Weights of a small transformer language model.
Size: 10 layers, width 224, 7 heads of 32, MLP 448 ReGLU, vocabulary 1711, 5.82M parameters.
Architecture: RMSNorm before each block, rotary positions, untied embeddings, normalized queries and keys, capped logits.
Training: a variant of Adam for these matrices, 192M tokens, 5866 steps.
Each number is 128 + 24 x the weight over its row's rms, rounded and kept within 0 to 255. Layers, rows and columns count from 0. Numbers have three digits each. The size before them is the row's rms in percent of the matrix's.

# layer 7 MLP gate, 448x224, rms 0.071, rows 52-68, columns 168-223
108:157130141121141142122120108137141132180153160103128116142144101129177146136143125135109122090155148103145118082169118108159156132130125139185123151157132151123164111122
104:135117135109133126081120127153123106133159120148127133086132137100155091171100139132188133109190122139098151117141132143155130139144160065136164109140113139090149177136
099:126162162081150128163128098158104118134154131102157132156145156116146122121140124146122099132169159107156149149117133143161172126165133090135122133144136075134117129153
102:124143128139142150125115146156112170127144108145185125142142153136137128138125127137131107128134136136122129117121135139135107169087119157144101128142091171140161119118
089:126162123156153086124144155086173099136105102138139091125155133136153156093158133100138130104117124052110117125106117121161115134141110088190134128092159129071136146121
099:080138133151146106093115098107144100124121115111107151162183145179172072153123113131130169154193129137161112128107156136157155109134139122116126111146140167091140119170
100:132110047136119119111143128126138125125131112158120089154125177119151147153123143132130111099110121163129125135104156156138136166112171130085167142164176128124177124158
098:129162114108177161130142103134136129094125136147145134128147150146140126106163091167149147126166158107107112125164144122162186147164157140116138138144150119162143159143
101:143121140109180112154063115116121148151130148092112123122133132118092082155110127117130109122168159122144086102152147137158120114127173118112138147138092128177146121170
097:150154103129126107118102146132101123112166133127150115146131180115163124140131097123093123095118086126121125128139166134124101138142143133130115131158104141148143133121
096:099114163150143139136102113187069132112144127137103134101124116125130101159124111116159129149150123133101122138142141136110089115144114131104108142141080127135137182125
100:165128094114095165095122129133101115110112129158153127156144147137133141141119130069115142146146138115167155118152147119149133169134124162111161141146136086128131151163
092:105106095144095101104126120081095137134138093164133108108148099134121135148138153151139157116088133148136130170112178132133126115135157082116128096137150161129138094124
097:136145128071126092119121151101146126069134128156114103146127142136099142120112120133133130154145170085148138117107147082118129112151067077139141124167096134148141109174
102:130089099098108130142113084130103147103143116115136148128097094101126112129131123122130181120163141109112141140108098159155145122164153125121147119135156103166121140178
099:157159119103101143114139092127115112134089122160138121190109102131131124130148112085142114167124135141127078152117148116132128111128138137179099129127125088181136107192
105:143134108140131137102117157102115117113139133090120152141118164140112156130128131138156119129136121108135134082076095117161164104159087094140099093152175114128127093135
# layer 7 MLP up, 448x224, rms 0.0724, rows 52-67, columns 168-223
102:115159131137153118149096162111163116093169121164145100141119128141071076132059133130084181175123118154131172159117113154105099127156166177114104126097139117141145144138
105:133143180107135131102160128129154103113186098148138108132149120154146153196099163132126132133095158121114136139137145144136086155117121121177177084103117175114141115117
104:089086109165115142144121154140124134124120135111145176143129146167134084152114119076125147152136104122135138154111118113062085145128125152125091146139101162144098142128
101:116103131171140115120120119118104133139132121110126139133143101128113129140137098129110103108100179094087130170148110138105130091124126167119105154132072125165166078113
083:084145126145162102084139173120111142124141114139124130147129132155131085126094109143184119109150163105119143134151119120141179103100149084139091133136098094088106123121
104:134133060159134112076130102129047128174128122104161147130148120159168108135137144128091157134135093124124150164087126130167121117166152173137114142093131165122151142116
106:129127087123120163127144148144146136112144132178128114178097164140150137141136104144142153131101111119135150098132160106083130137114133125107172100183138114092153139114
095:118090066113114119131144168086126136160127088120130138125162137136105145127145109108162157137136157169138184179125115164108151135134134138138147151152139128123133142128
104:091146112113139129100116168122157148125117101158122092124159124111089107160114118123128137172143161134085169116101118111073093121090073146101104162124151151107163169119
100:143145119121133077122168143147147140110083128116125114139108120160164098128145125120079124102098103152153132075093162146128108123109110094163157111139129132129144125142
094:102132122139165105107084148123134165112145148115164119103137122161105150172168133144087128095077126123066126128114148138135114172143164120114120124109158120128154134133
094:142129109158126104126141133137075146114167084122141140143079172087108098139106117145116148169150136163150117116096130149130167131120155138110076130124115128110127084106
088:106152133149150163122162155108176058153133121166123136128143126095126164109125093105129093122128140123138152131132086082125149147121099135142113117131170162114128144129
091:138109145133119101122120128175123146115115129113151158135138145116126143134166126089117143111185096124124170116127152127161151148130117096120106119134116107125157145125
102:100169143083115124147152147092139133110113109136158091089116135151116107140107162121120122159147156135139104147137120148161120156144134111135111216144141111128138124097
100:086137130103096089088153132147098111126111129115090091099158153134129135134139117131136080123117131104147049114129116138109150159144095111083116153122128114117125143155
# layer 7 MLP down (transposed), 448x224, rms 0.0581, rows 52-67, columns 168-223
110:127115097161121138131149094154156065113105120119097115141162117123145165111161127114116143122111116172085108080128129109105097135098120127115167116123155119063125117115
106:137145099115123127133096161132115108117130150146152141165139105097108116112150109048131133097125117098113114129136127113102149147134130105089080116100119145121111134127
101:181141175128147146126135103119141090091178132147126114101104107139108143088123102158157126140151128172136121131137120124108130093142121152157122171124146097109111145151
102:126181116132134107143145142137124129102125149138093076145121175185148129107133157120145126164153132139158090103175101164141141164105142130107134113108129167131178172122
086:154116103111138128152148131113121132095117123144168098137147132097108146162165156090102126150117095164123119147143087110139132150148127089133144143101172110119102125169
106:157137151107119173135120106154124130164080147116156125151113107147121161131087164103137158097164123135126116096120111117106137127130135128094107175148170146171113111122
101:126117160115152140179127126160140113137159103093177146068180161109116130130104150123147122105147094104136113144119138134125080147165113137145137157127167154119126169145
098:170144160143143137140133106089144145132129150123158160136137117125172106134123162132154119148139099093129094109109142146177107159150095139109135130136135151108145094122
104:158155148124161152094102109131117096152113127062120140137078127136137105106145071123139106099141085162147102136180134142137152122113142107120127045115142121108132153109
095:135136148132138101156145168128164123119129122170131169114104143133106152112140095154141144172114128150129128100179161109073133171129124150103120112121137135116135144120
097:116113103113109141122119103071120115169111161171119126168166110097145113155113109085149131115147122102123138108134102150146121098119101126145129139090123138127096097100
100:138120136131123126149131132094169149124172151098104139092162099135134105089139119129124191106104131117074136162145110105135093090120081167139150185191103097162110120136
089:151155115137127154163140125112133131159128154073097150143180127181103174143126147108108113176134193080133117114155154158136109079125131124137094111131130096154163147154
094:131131116114092119136121112135142124104099111125150108115163121153096110094121180102174098187116128103129120127137113117147130099158076123117119116095112101135146115117
102:113105160128109070062114158124096140173143141096124131148117102076152130137126115126113129086117162112147133121110115140159117088129139132103177128081106143141155161159
098:133130101095139072137097143146122120110140128095138115117155145162094139110088107107120133102134097121123127111096166125122165086175119109112128128094108187148105115141